config = dict(
    num_hidden_layers=11,
    hidden_size=768,
    num_attention_heads=12,
    num_key_value_heads=3,
    head_dim=64,
    intermediate_size=1536,
    vocab_size=8192,
    hidden_act='swiglu',
    norm='rmsnorm',
    norm_place='mix',
    norm_eps=1e-06,
    positions='rope',
    rope_theta=10000.0,
    rope_fraction=1.0,
    qk_norm=True,
    attn_scale=0.223,
    bias='none',
    tie_word_embeddings=False,
    parallel_block=False,
    extras=['some layers without positions', 'some layers without attention', 'local attention windows', 'value embeddings', 'a smear gate', 'capped logits'],
    init='trunc',
    init_std_qkv=0.0184,
    init_std_o=0.00393,
    init_std_up=0.0184,
    init_std_down=0.00393,
    init_out_by_depth=True,
    optimizer='adamw',
    learning_rate=0.000457,
    beta1=0.9,
    beta2=0.99,
    weight_decay=0.98,
    lr_head=0.00361,
    warmup_steps=494,
    schedule='wsd',
    decay_fraction=0.661,
    decay_shape='linear',
    final_lr_fraction=0.0,
    batch_tokens=131072,
    max_seq_len=2048,
    doc_mask=True,
    train_tokens=560700000,
    max_steps=4278,
    dataset='wikipedia_en',
)
Each number is 128 + 32 x the weight over the matrix's rms, rounded and kept within 0 to 255. Layers, rows and columns count from 0. Numbers have three digits each.

# q: layer 8 attention query, 768x768, rms 0.0181, rows 52-63,116-127,180-191,243-255, columns 0-63
# k: layer 8 attention key, 192x768, rms 0.0178, rows 51-63, columns 0-63
# v: layer 8 attention value, 192x768, rms 0.0177, rows 0-27, columns 0-63
# o: layer 8 attention output (transposed), 768x768, rms 0.0148, rows 0-27,64-91,128-154,192-218, columns 0-63
q243:136098139125051081105103115107161110038131154114078132196090119116100076161108149125087052104177160133169144155189088095069086168125197105089128133149193071070129085170205139119136075147113130
k51:157150143123094121112169106077167130120147136102143226104101140152130097166088126162150172135172097048122150147148175114148122198108183192106085084143152120093111168097133168148145075156123112
q52:099150135110174118130096100146122120147100133140137088134077100109148141094128134156181171136128163140195139100120140146098170130199119112090115145166112113073137129161122135111105118137097117
q116:095139180104147148106156192185107139146161179138128160153143150105078156115242151123132133093093119141157106121109127124066192130180077071079135096178188099094112139121168153129078073142164159
q180:196118168155141097114107164132154093128136111087174141107097105149172115065177200097153111082126100114108128113075128169105139109149112107098071147184136138100128086126177167151097140117172171
q244:132147121153143156105124165158134168120150165149093133183170097164101131119233185156168118073149155097141099129106134090086148149173048095086137092189142079131148113165187101146065111137144164
k52:127158142102200139090163229176145160137169064089151146090146130132109116108108173118137129132177105125156141074162041180097095101123100060120101124204119099107160125128179133134111099093162117
q53:128094123110124131156108098143127090089137162127153113148154151159089104144078080077171128089117096180160161103088156101135103134079120141188111161102154143173131124143135158133150142168117146
q117:129144161113146145114073106137096149161144145158034105169117144205059117137094123066101148078183105145160139095162085123140128155089117118147151137114106070151116161167142076128111162158144156
q181:190100125140075112105100152109096096141124138077127161091152157229079153095111189101058106125194062159153132107090105153143089057162154124091041163163157128180127084141117123139164136164210169
q245:090091141135135158127081158154123171139162160129054135083155125151108091138112135056099062119128115185173140066103092144151020159115123154164149084166052085106117162155113095134118138108148131
k53:117120169094127052096094168107075068140119155126002119091093144180146111052115130134088086170148058180207150116093046101099030102105120132128071099157073069153189121173192079074152203159164156
q54:050127124159192188177097129154200171113070156138041086110120088148096204109155121137160118105122189091126139104116144046147166161074135137189210144136114112143092162116167123106124144129142060
q118:064159157133131172150070064144144109144115085224107034145219066126104182164151132169178145113070137112076151057129139097168127255101148119145201137094053191152184205107133092067082160157117124
q182:142073206130122124129129113143181109105105137177124059137121091109082185152182138106113097070075128100067178123124157099097193228146178120117147214142114087162133144115148113180090140145158121
q246:090115177148178136144121049131179085116131106195144043074142098101087158161162135106150144113084130083091100137153170182098104243100120131159199113138130169151146125143184118088133098220120106
k54:029085111074194206180242236255027180132088078114152146133120072126178097131079139111079080178123104138138167191125115111065095223133153109191155078050168108170178114122136125100139120149126128
q55:130120171106105128110125152164124146111093170114098081134071138092092081113082129151106127139123107173136163147089149093147150169156091115144116147101123119166150098093098150163187182118157089
q119:181063164114080075087110099132130084169136185154210144144159194151133103093051150136157075085251150157131083095081053096109071073180133136115100131075135095126175072104098115164201080103138130
q183:237077171134091027122132088108136132103136207137221060094139168212056097103089142123104092207212138097073118114149101094132092121154109093075107134108128182194127145101107138147181204122170084
q247:133123114111110165116042105137141189177178148196167077158201134140082076116111111156100082105192125120151119171100103119060095147143133138071055152115158147192119157093137078114154074118099155
k55:116160172142152098114177112112165122159156178115153045131184164126094124111160123190099136134171153171115158080141095102142112170152082121133091095077123135105197099115171103097092129138139174
q56:111115089099090073081207158099109165147113138113136158108133155121150063148120106129083057121145096097107149152172129123093081154163119101095117093164144152154163157162153142118183063076183174
q120:092197058132177174160075086099116110155158101121144182078187178153208154203094071135126157096137099077116141149166079153094131122091128154138103132184111070145135168130077146150118126101168074
q184:099164088145145191153098112129142163165137152134094109172131113138172130156135103095103049097107157144210176162049079058089086118125138141117089054171142150163188107067142137108124148144132130
q248:083137089158089158140091100125097122146189148143091122209133208126244118140125103104186128080075185146143121146101096098091156144101140131111213062171124105058140162134033102164130146064180146
k56:162059098095095149063069113092170100074165111119177146194127144114138130164104149058152037153097223138121127142081166185156057101139119129118115110151160096173123143087164135120142151161120150
q57:093132159153179166105113161149134154127106147179099049126125077105110164079149098088157151074137097127123123104116155084118194139094126109139139152202094128091121112141153125139151104157129075
q121:033097143129213145151117170163109163124106140168134086145125128096093163152159132175130176107161169125072150146161112076126148159147145161146143082174042138097122147053089129111097179197129091
q185:081096174111151158130193091175100155122176135197150109114075130101125082207143157195138134138141117167184128101176133087123123124078051109176132119127139135130149123133089127147109119165106070
q249:145152174086198126175098137188144151162114081176135039073114064057147146169142182145057197097139129136129093142175138094174149168107152162189050115152111153109148125107137141111145143166127108
k57:064135086133220187188218183249000154150073165170064088154110117078126158182197166116106116132113155159114148192093136113205187073117076108178173162107075173098149181086067138184120112094114116
q58:137124143148069134167158101103148149154163147131110129150065146150232197187119063150149149106111088120116144163100132135166114135074075062084156083131135104081129133083167161119125134066171100
q122:133112104122092062128120098086132072145062078108145255140125150101181139095128076086176133134159065127090121098114105178189081100091098153083135155181090094112100145193092084091123110124105129
q186:097095113127112096126148137124153087128116066086171129192039145102178104118078138103119093124126116156129098154112138064065122173126118089148122062198165111115132126192149086105076112162117094
q250:130099134139097011104195132059121044078128116062121245133125164159178137123083106085179104073115127138109105195165154193119085116099079122089116112194174136130123141140098064095070154132075150
k58:170146140172101156148096094077155130124138095162134248187121185052155189148114152116215063111151148149175079110076174192070132171168162145160163146119149118059078175126175150084157150193160193
q59:108180153152086147147135138091116156105087115126146103127152086157165115174124112140117134134110124163101091161133077145129099107125123171133110107126068149067144180092160151159118145135083112
q123:123138117123196204191060091154127133140079075190126079157141126067073139226142112118107189106110088177128127054195074124215088145101102196154076188077146170133127126074161091107140174180070108
q187:099121108142126150176124093128107122117092106170109112204122087136122115170125103090096080117142119182128101162065092101151103129072121187218121154067112141108097150055150137139110165136125092
q251:172112094118106079160169152116113159103104174146110123159120080123079144114154099086078138130132088166100164131140116096140111131124117147118125121090160155131147078164118113123100202030135097
k59:138138088107111153112142140206054111124119112100084141166134124159158107151201090112058110112104131136117117138082079130072151152120140106128144139124135169118147150097167096110174137125141150
q60:146148087112175090133048136179127119172086088156139168158080174159176117110100113088097145113132124125144099149145125084117047146098065109120103112172146137108102130181097085179076120172122122
q124:154182083107139161106104145160105100134186074088101134151109192110144097145057165084150144119127043133102102146105078144148059089072123101071051081187128151082171157114082097142101158120141117
q188:171092075130098115077078133097117111172120086119103152148133166145064105140134157123041124126080047114141098117074053153152103085132129120063118145117167106116184088102042137140130214043152126
q252:147132074098112101070108160104104110103141091084133144142060183125118083130150110056162072144120069116096141122123107153106114092110197121118108110180181102106141092205098099120131133062148153
k60:191110105203100099098183124067103102117158130172101216150094152127117077099125085158101127107139072109167075104087106143082143096169123132149072163142237100121190076121115143116164167087085127
q61:147155113163111083117153122127131141100110115163136152131190089135156132132153077115123147143137056236135123120142099150164114099163126100076118129150159170121166131167148179125152091119109162
q125:148144115161131172140108129124126172155064076117158136149065152101147236126145161119088127104110070141114069157103068157105164114121123106124128231150145128119122125160152165147089063054158102
q189:156113075125093087118164140113123164088061059103173166190108139172103124123128144165159128171124033127099112122096126173182096068144098092144089200074135132119136133077133152138093137096143118
q253:148125155168091151064158135115135133116124087140158123149064152112105142135111149147116198101129114075134080111110147118137167112135142093117065254200145053067078122105163188167131111110215073
k61:149029138150107093112133115096121101058141114183122131154072108141057134133182119198160136145152154094166103179135205137206077189076100081079058169102103040074147167051134118148061113101151160
q62:153147130090157136114157162185060156140158152136123113089124135103100095086123176105127150110200093123115069142165150101111107154126070056099091191145148124112075131145126124139094111127117118
q126:157114179079092089096121158088131175137147134160150167095132155170134068083115147130086156029138109188154088126176153128169125160131067126077072098141131184192176150118126128117161156082086112
q190:243071197083098063058111171037152134147108136099161180101130134207179092092085153149146200145146054100060134143201117197149117127111081071136069169100159185116193059173116150120165156111174153
q254:199104181120061122033105113094150094147093171123148177098117167143083132149124130130156156126153067092141120118121110189132177115118115180064042166227142162102081086119198170141181111133124034
k62:159111141163096103112123124084116122180137170175158107100129136143138102175134098130084106103133042148127157089162152137173132163168119107108113132106130126106108062119144161088186171087139133
q63:170123132085119077107173141110123161133126089163166191144127133141150116150083176159100111147183106161181110131110143100117107157117168110156127148150093165100148106112127116127166165128121195
q127:182126112130190104092120103111143090126133132162175204129145155126086190106047176112102094119052154159184162097104139094100183103070138162083114035135145103128141155121132099171173179151108198
q191:115145054136189164128124134121124153149151060159104160075111089118114174134117177163149064165133073119166193180150184091065165049131107171143094101125095134061067115122153098167123153206112142
q255:153112138126151101104108125116124106207134145125139133129129129092112170123105168099102094093040163103119134135080114127067106112070113145109153126173151108104104107166132128119101130180155179
k63:154142109149125169123100098085217114129177152188151179132069093163152141125138171139167128188108155148138144112118141173071151111113090149141159104150101080104101118153135100136106128194117128
v0:136123119171135131114098159151141150174099088119091123136144123120132084133094127127160220097094116143100015070131149118133137092076111123130130096135102094155120078122100097137119150115098087
o0:114067132135136128096058067150125161127143115093106114121130084149130134135108074120132212136124041125144128201122134112104162212126132092127139147095127119132134072138124105110101153079138052
o64:121108173129144114071100114133096168075088109123110211096114120108155121112108107166180179114148152094097123137122146094120075170133101119114073072096128072157145149105147139116140070078126117
o128:122136192135133140114096131185130137110125132100119184114075066135066105120117146132130127077098132125184080162127121130084119197105134074118108086105077070128129152118083129140075083096133066
o192:101100172114136149074139105187115150095138148124127046174144166093108154106120158115103105060158140095114119165132139140130089204143075138120121124085100168142129139124134201117108094098123127
v1:124124171099125088097121122124144102137101110087152127109141122059075151125155158109119127150134154190111123087162107131091129118165138123126084124176132092094170124105101147115137119199136065
o1:129101127144170147120136149181097143122155165121133114090120122135105163091069038105115137101140172105072110094145156156155130155124099088149125130161135163121118098120105121127139131148123171
o65:157153138137153172112118111057134132132080161188155140100122104133139106109128100119134110159119112115126135103149118129156117142098120084170139076156125098123105070192186142100163094154133196
o129:178130162136154109112141115154128141154103123137120130163121135093201087117118101119144205151118132134152116088158087086242167118126143116167154109148170114113114110143185138105127114129152108
o193:160149111132144160101119109105104117101131125111162049136120118053117124111135119117106099193190194138077151139164173138169086180068121072152142051187115176109093085091076103181127095073103160
v2:142105145069121113114213104133113184130129154115116108184089177127175181148097150088138116142131158145079100086125097133150129118120130152156113184097120127218136143153141081091131128117144096
o2:133156185120106141147103192117079181108146132096110081136079157096103176173139101111100137134050127141097171096064127164097091123141115119104156094101162146155133135178119085115140079157101193
o66:119075122128085123109150162133091132132163157117117185121169164181126152125136138099082154128089156139113116163146146191167133122073115123232125178081155093131144089124117103150194127079118158
o130:095124157108096136118122132132107147087118139144079160098078092101189120101127138078156173118128160141096129187121153144147093144156126109110125131116155078175140114088165104108168135115114144
o194:119127120092152153165132167151115112116134096107114068090095199122089174127131117110145121077085157073138124109141160160092113158139132120085185166139134142124202106115126106144092125134128149
v3:101126137157097148163130102119102158172181091152170122127122154170073123153132103057156147129100122102156231087154125136175160144170137107144128125140094137126123125202146130123134094149142123
o3:159112065113134134118143165111103122135122134178083142148140205162169121113075174105166067158059151135145131101183185162077125181114113140107146138128117067083140145121165114072123101129113157
o67:128119089107123173155143148098103141116143131088060122130137159112139150091156135059106177124107093117157078118137078143170117114115105167176131121157144138131166141047059135113115127128097172
o131:157119054116158170153180180179118161164157174112118096193123120142127127071145087097116096095070156073127109140141108135108135110125127063142135157152147146116106148120195125090116138140141237
o195:149121112146110156146165106064094106117091156124085085095116204115064099147154149144165139166143107132167049115164141078113104114118161155169124143060142137184175109123122131095164175173121175
v4:123109161145135134098172153091150105128120104092110136124135106127105159085124112119166148167142149136101069145118156129162099157091137127107110139128134111085109123106100072132122115167166113
o4:136174159152162144120100137104150124130104107102161143096157145093181189127121154029188177108152157128122157134081133130136105119117185152173119161139073056151084147111126142097124139104109158
o68:152101101121175173151123161123143085129150158115065192162104136128067182190124149163068148166131119126208140128197125143058117174221133136141141155095094116145131103151150146058117124157147061
o132:134123103119119168124106156202142074157145160162107130120121147122087147160101137104167152097124146137153130112108097148136157139151117130112215181134118115142131092096136172146146146131099140
o196:147099138062136169153129149166156111126165176147095067125162133174147174133168086121038158112123089073166171151159156161076136096159129167142106090082118140144185119158098147062082187175108156
v5:147124145097165170141128124171146152123098136135119124114156137151098132132156131141107203097073112091184197106141187143130172148123240040159115166185079134104108126077155103103124146101141126
o5:117111122142121137090143141113155118144101134136150109117132126166149079184138120140171100131091169056155155126122140089127157107143138154170154124121125130091116111164123139105150109103129162
o69:194151119126136141129121150068210105146119140105137180102156119143163049131104163155152126169047081139119174179134067133135067101148102125141154146114175124109143103128150132082153170073172122
o133:129108153140179153123165146106143096128112134139142148112136133127111093151108117146179113092049093113160177110152121133107078147094175088127170149165123139086138127143088103129111191066125110
o197:159085103118079133141162143098141069148112132165117155173099153219135082072108053173097119145138110111156132161084104134147121110109138155113123121116094145137170116152150167117143147116163203
v6:118119081130110106156096161118132115178123119118141133157115136116084111113134135128194141092173127126147078134134137120112187102111028116167155098141153072147129140083113113141093081120139104
o6:173151159150084147159129092136062105145131116121116140147102156082142149172153144114167120126102165115099205091083128084209153089097154068084179096122142144164112132137161147147116178176111111
o70:098083163090100141144163161163089101090044121174139162155166097135131070141130060135146113106115162116098133167147148116151104183125111110107051140138135079143139133083185130166153134160131156
o134:162115174103122112148138084127127118110071114145109107161146197107128137109134153122122171150067153051103126161124105132108148097168123120102140108106144146139114154101132091149135161084128115
o198:148157114138136124131183132175142136144144151094089098099138149112110116078144136088147136155068154143099188132171164138158083084171144129150176147180111155124114125111113167101075137111084100
v7:142146146128089118126129129122163116123099117118105165130219101200125073153158135115107119105050115123107095086084121143126188123106184111117157080121100084032091135109114120132145145079173119
o7:130110103131113076086113119148123120112130108130137182131092115113084163153175171132109153104082128149143169148182199117123055120113150100138182150204148170116139107137165130174140088162096153
o71:191134124109181104124082082151142123129130131120105160157081166180135188080109151189129177165059132157060172127121193108194151153110117050147118110182152156130150119140170134088103114125084156
o135:152159128100149128130154118152165131164105105137140182097088155165141146118167158149132097164151130152086166122133118099159132091097201027105125079153118131096096151097121156159093146127050122
o199:088065117107061087131123106142178118108090133131120087113122175145117179092091144164119182105049065126125129215171141153185120165145127100122141202138079079152158081130102174138077127132125125
v8:104144142112131122139143143125108121160156135146153152120142099171150094088126127116082119109107068106100157150131141133133137095137182103167114142141135116098137116096082118155183213091112151
o8:118139144149132133092130138087188136140157131128125189116162098129104159133123146124153106141144129103142229096106142151099126093092140156110159139125202174096172116146149095134108146200210193
o72:113183121169182149109132110108165125147112127115099129110126091160086137108162127193103008081140080088137194054063072090148150150154123143149123131150113098113146149129100140137155116113100169
o136:112128147125137160111124186150132094128139135133061199108091076143098119104082132127123090084134165093119103140120092132139200101134149116158126085116130061097099118119089154125118114106109152
o200:095127084107118146105124163141156145100139103131136161086093074156036107134152123097152095093139163173126201074112119133088112194108141127108124178104167114145123162102141080134119158150140136
v9:125178101172129151121120114140123133112128172165127154127140162150152179159127121122141172128110105127177130117175093129112109129208104115106093059127174135153131120122109139067142093170150152
o9:144127118166169137099098111157140113129119151118163088134079136153113145121118117149112147136173144131143098159149129089140116151075137114139121111115077151141133124069111111146108107127090144
o73:171134102156194139110122122074129136129164097093131149109178149038146206163138181204123124071175140119154110072154139149125138073087100125106111115166121210134156162133119090142108142110178101
o137:134081151120194137158141132148082154161135114134129073120120130113129190106117101211104084087160105130125082054165174138073120131151111086119095067118128121177125146108083129140147111119124108
o201:174108141160164098105142087149148093104125141088128171152129131147084100130097124147129148098146117187154099126080124104126065137054157116141179140129096130148123137084117109061142082128204116
v10:113097143098100114118163134091114115128131146109100114111160168064129116175139143055079122121146126178121084108119132090116147169106124153138122114085130179176156125164147117156142097066086132
o10:106140099138076127115171143150158099097130147124119122154090118128113122100164126171145137183119080119115113199137113124113117112124009090153112132100080158105141106131118126184095086101128124
o74:107119118104135123114157152112094083147135144124050142105126186184202176131152175147054143099135133153168076157167153144106151098179114070166182156145048124152056153189096126127153116157219109
o138:149111125132116121112157119108155141137107150088153091119069105111179138122184170180120133139154078206122083163163054142107153133152082090138179130141110114118093096143113115137123081123137141
o202:127125109137134128129142090130141077122157117128115089177088217163155181131134087147084183168152139127117138172074174163139132098112107160124131101138121152104175133135096067092134122193085175
v11:114108092080112094098119118139133136112090102126147132144160117114171122173127082105130104135069139110092107115116123122153159131065142117120146149097119135150099156115160133127144099092126145
o11:099127105146134148128106110145090143138159153135129119119085095115097134138173092175108104130112120097130099133115106126137088170141165106123107132079093127165061143156086135071093168107145139
o75:139060148111159098131158131098087131105138139114168175094104110159096141152145131133070190179146149154086142098160121111138132095134119096182106076087086092098091154106090074153165152083135133
o139:140146164087094113117143080113110144123087115121203140095106090103116136145143129186146105076112118100123074068149125075154121105148160136092131108067122122111109129142119116124135182085140128
o203:112104115109109096142148165070150085100172197106168103111123105109064161150095139135115120087152148176122147113115122066166106108132163124099074172112099127177084132159125164114127093133146117
v12:118134146108131159073198160097174143120119130111105121146083129096142100074165110126137088111138140151171122116170124130067079081110055130133139169128111061099180129114149118051115075147082127
o12:119147140190139122129127128185153179152153133138138181106088151075137124116135193167109100077078143106118091135098169133154168170123098174106160161133146161086164110162126096123161168140177115
o76:102102196078109092099118145136067152128113164162141068122119130110092081137139149102129120156140135117133116096131134123105150156102130110095132170101163174133166097128178155133074102164160141
o140:137114210151126068095145126135111156138118167148091095130173120081135154128162152237133119127127100148123119111129165161197141139114135141153110068146132147116138143085144100107113088168155150
o204:107127113139146080085140129132120171143165158136150144132171156118157101132139129100133093140029146126109083106162121125152117172102182129081125180163127172136126117087123184148144127047131107
v13:133087093117128122099144126127149097088089150105131156126096146125178126198114151115158115096175143153162181163108070137070134093150104163125135090124146144120121102118123148168155137167092102
o13:136149137125115164126132133097168082120148152134107150104108143097136108144214122142148203113209141111080107154077070143115105145180137134112104162082114100063132138121135119133173123103114118
o77:092116150130197152168133158055153078111183150099129168091184058168094125113117103149136234126165125109115094133085106161116115106129085116109125146157160159062157161104130122156099114142186170
o141:117105138098105152161124137135139120096120150075131102132141081148123140077119141147141165110144092131141123116113089106126120187119140125068079167126167154139132160162159147115140140096133165
o205:125065125110124139118111139126147109154168142127179124075135141135122138128155122094149174170112164113096084130112113141125144097144067095142105092081152100171127136132100060118155077050130136
v14:112130167097108132125124132143117115117090143128138134127131080127123102109158147132180065175104100147115144129129162129185112186078105146107138123161138112125150153123186085157088134129112192
o14:117164140136140126137121149149205107143163111079147126092085113115177069122094174205135117172120154110138152170111139152107141181134150157115194114088090175135153126149129163099109099121114154
o78:158127144131070102094119147139193146134148189131165157087142122119156084098095164119130133100062122103137110106131070087103157127134136078097134051120163081131171139142158116138170119090101097
o142:100129151109096109125127193123142146105138101132141170115107147153186093088108129174159119137125129068129119121105142128088130192144128111100136115046136125114117148112106186190112108161104104
o206:115143150154131115120124107130142133136181110118151237138103095106125060123162110147104145133208114113159184115115108138037059100128121140131187078087142095139126144114103140163112067128142144
v15:103122182129095109143129129124082143093101105116174094113159144084196089130146100152093158160151128121128178191109159127124080138126115166143134215133120130124129126125121172084108143099166160
o15:100113107137096135128134134127141107126146116125127120097090152117133083152101117123060164182133077173058188120119136118096085173044104124133166134133108111131125141108170110143160190076145135
o79:110127105162106127121167113164074195122113116145085112172094185115152124197068160181067112109149126124162136086137060221112097083150146142136153115154089136071171145155151133135133220117116117
o143:141121113183086161136097110162114165146118108131043090166149087125139135089071144162140191146147188079137168088077155186109090116139081099124161137132161148074167117150209144096152142136120212
o207:156104122176115176132169173134149108111155122095098200164141147126061081148144151150069131158121113127081192102121107066105106176107138110085129134080127110114144164154163150137145202105092094
v16:111068145125139115091134131126194120122150091132118124158093174092078126126137162109141098199159141119117083039131154103177103122102124119104109108144105120156150114190238113085094145163143084
o16:110120146137169119114128123126120107129090111145153179109100083103155188136129159153123159145119125132116110189093133134103118159104154148108131150100110117133096103140132148205097165113089100
o80:116146140123120126123157118111136131162133150136124181052128111070183130179156144074105112145105135126103223150115145148104177141148098144140127150063071078106087109089131180129107109145158145
o144:122141200095093083129176121161137145138092138162094226078073146122126143127179146087076170136132162142124137169159108158138115094121172184153094190116079122141138109092069186147131099139098090
o208:096117104093129105108096169118124145120088127157088118102139116075131203104139097176097171122111129128138135141166087133159137137099109083143066138117099088098136126110127132123136088095155084
v17:101150106156108127111111119081133134163118136162149144127112175224072136126148108125084143131127159105176118104142136136185143126082103146093154093127147153126134166101148123156083120014131131
o17:125097089068138131116138165136144106056153116197101141152167140178121123110082122129078095116145073089116141197134101119159116187149164096089116122127119124112141168146142120117126103145120136
o81:098086082087165149123120185132138097114127128123110125100129129099105163145079118075103190089104116113111104130127184181118095144131140075138131149128087127101152140069109121112084071162139107
o145:149138105095143112112143119068154117149112117153072107148159152118113178136149125162094106113095131130093151150117133120101124143150178103148098129137109092158150159114135124136135077159155162
o209:164143129098154107133149129132132127145200139091165144124153112167076069139104201092075164092060120155114102134102082153161171129145164121102113117115117120080094100116153128139126110080101131
v18:116113096117128121158077141129102155136155081131125156063176136123098150132125138069076126059087130152083141090160075137117161124111135060129135103166104107114091110145173067117086090043120139
o18:119149077128126166116101133125146116155130159112142153065149069138190115120135118148100087120126101129079144116122145130076148123096129104117143136111073078096085129144133099071126115144109139
o82:112142101113120144146133111113148133054097136104151090010135107097131106117148202076153147176151153115128066114164127177107146112087165080116219116117123102082153128105098105135071157050186110
o146:114159121122090128134138089158148117114072175081119120111126159128195168082135159098142152245144098147081088079197131137103119134121204080081114049137100105069121135159122157089116088131092137
o210:162142150135102145143135124100101156154092165097123187134139164106158088171140176127139081137108184076119095126066143085128155086118126098135147099121132106134132137120146162118135152116150058
v19:118123166093104123138109117170146153127142144156150160160172127153049148132148184125143161110133101086140133137175102141196144147192159120134133127083142190106119115140086096110106166103115100
o19:074130114126124122130100111144180131151137145127144129125147119138100107078074103121127129079021182094076096112182139140121103086169114122092138156144123135139127093146130165016130145100165144
o83:105112075090127157128182164148155143129102116101083116115119179162183113129085156207096092186103158120127177133144065160111121106113128141132115083156099214089117154156157133127155166116157137
o147:157143081129122129104107116148180149150122108107112138137144129103151158104111126149114116109116147078092107163140059144147067171214168032064054061167118091103104122115160145118158122102165160
o211:097127159132110141130096109087143133137119089116155155074113176215131129104143128131146150107102120084177096159196053138111154152119074124114145173137137068167119119133156100078121119114181139
v20:122153117138125141122148121155108166101115111133137109131124127130114158127116156095132151129140153095135148099105090113160123173127134133117094139158150145085122127146138114127207152148131138
o20:140124151143098145136131117140090155127089107133116087097182115136112116179118118026209080154129161083115168134145136120109133127098115119103161144118112083045139128111117153091128138148088122
o84:097135148132118142155184114138094102159152129161105126058092102143112040149151166076118062166060106142144162162192154119081108123176084170144105149146131108105037168095109174113174122130141185
o148:162171091145085137120090119108149145153139142147147069101112129101131113159173088085129073133090069071104131134168152137128153118132129117099131129192148067124100132102066092113180122116174114
o212:111119110141136161132131113127085135116124121148093085124140131082073159109168105128161141117143147101076119182185099160144121106162159154138141157129122139118116118125143193083093177105090128
v21:154150085157098096104122098101131099118107096126123122160199092134122176129088150165132176137063179081146064181075129150122125089108182130168124088160096076085126126161164126146102123085183116
o21:075136066089144159151127136141127099052133123126141100157135138092123143093127111115147131102160052075113151071186130080139122153112085115091078119068159124130147163104173165149119109137138091
o85:136126104119145177150137112163125084175172140160128108131093110071164087062101174087136183105119126045098173064122143151159167098126126099121213125096130162129152141123083095112126153176123166
o149:120115092073089126164128120098109119116132075121134159146202102022109110113116153129186137111092115045126197098165120100140145187136121089105084176145144147141080114193102107116150165096140151
o213:152148124164136171136054146097121102088118102132113169130100126043143182188157136111144153150193154094142152102104084162179100125143138155153096126132113156165148125137129108166174111083141103
v22:135098135103106085059132118115165132152154094103059127112170143105082117172146055167163145114144115139137199111096129132140163137166150093123121098135129072068135138114167125162171096124135165
o22:090128132101135139131189158159114191129139112148157175132121073105153121139125094143088133108139126130150162088128177174134116147104153153121134093144095162124125135137128096106111052155132084
o86:164145165125139102133179108164173095120159158105155174165164127094181133098223175106139185142104079182130180098100171102112100099081160163079075101116112136158124143126149157108131118185089141
o150:165110127130101121142163109160098184123115130124048144162149073126160160131121145196127170078162077174119150120147171134078115129113088149170114066152100160122080140166141117151112099131112102
o214:131097186074114108117135148128112161103123118126165183130165129104130065132184141076097130115133154109129106070094105154115088114093123148122132146069120101144135148157085128125122154132119098
v23:110117198140130139140150163136144149091144146133143095147163142117132143110146141111082153195160145108140173107139061123085050173127147119138148129111120135110088154157163128105098154095140170
o23:146151145113115127089123149121169128102110125123108080164142176158052136044135109138114135138156142192124101080123096138108125150102138137131116127137159096134151154097141107134143087113138087
o87:159161163176100103144132098147123142116175156148164058110128112113121163054120207105043137117086072119144170114113053222119091117142155131158172084157132099109119174157058138135166133100143045
o151:065140177103096138121185102165108116112133160127118161183174093144121164093104125131130138180163127135119167135099138145119114069074130110180124088141152119053115144063150124096086060176148074
o215:208142141133103121132117180110110105147160132168093178127138116126153067072067164214118147122080145139165128108118134088123115153055110131100034109136181097129162120093148142160215115141141068
v24:135176190143131135113151160133110124131157163108109133123222095113110087168138177123098121134068130134075126142128133162133109155142188117134113082149128142109126126094081137142092130071195143
o24:156131082104107125124162113122104111160130121139039163149144119109114129180190168132124191111096176105169105109122131160158110126175160140147123135151147139119111137072209126142145107132120131
o88:176164095151138159157079129145138135189142091129108190133133136157109153136115123145124143157061159096163118111132052126149116055120170126171096162161139090078150141157171092098146134149107145
o152:129132088076143141154171143092116104132125125170098142094144126143175130188080216127094113133109190087142131133125101162177073095134088130174142156091119102110094082129171109112107141111077152
o216:137115101147152165123167162134087153126119131129165092138173083141168124177146097132132116166155193106150142119127163184138106125135156143109192146175119111094140078110065095116152133108105182
v25:100099147133149101134186124121093158088144132129116165101074157085121085107098161098094129149156127178106164144111154147200126169057132149111094136128110171081140084136132128140093176129151144
o25:162123157134121105112140082111141155132054131076131126149135148196110110086142092154110157098123107160120161146055169111174134065167093089112194094135127157127119102103160158141115081116123124
o89:143109129164133179135123066083150150159142168112178173121154143111122142134107144155120168102128138111121076121131109134114072109087131065118147119168062158146150104152124131145089094099102142
o153:121087115170135118100153099165129176197118107134114116133100204131100194119107122106141156088124143101095062170126205171190074146156122063163168064119104134171168157091121128179091114112100080
o217:113078147066147138116130084182178117146097145179189141117159136137168106142115099104116134125120100132117065069125179165103130071126115075183175102141113134098063065130102153107092098145117113
v26:136136131178124154108096120158117094161143159161125110132166129199153102081134084126170094077187186128205052167151157125141065148194031126129166082123120084142121150077169125111157104120127134
o26:113179142109146110113133137136130106099088151079078139125138144122116089151096119093114134158162190130169152121164195053100172083110097100131115121123170104081115156155109110128165155158138123
o90:114170114110119109124139119158124133123142120140171093109080134084157147169158140136095121113109123053063190169136172121185182160074142073155142108082169139084126108112125116162113161079151136
o154:168184117131128139158141096138103095161135131151144094127119156108105133154121147127119138128156162107155171126145145098131081089144089133151171072098162128089140162110161146172097136131153110
o218:089162125121149147137132121112145141085149165099117125153095150068096122121095129108123149070203151094126141114101145128170139139111131097128083136127099104144094145109118117183130108141095086
v27:170118089139143150135173163163087107070104129115116110143140119148113153073190137151165156168105168099115144115101137144148107123102177116180105175134125104061138117137166145064123106146157123
o27:148099115164133083114122116112140133141123124152124134124106109103144155190108124146171126154106119161054136154124140175109103113147152143123153137118129152095115111111064131139112087110156125
o91:106141095138059083178137125104139098152138139162135099115135087081109158126126153128176152137138115154140097190149088129079139108124135207046183130078172106147146137117123148134080143092158139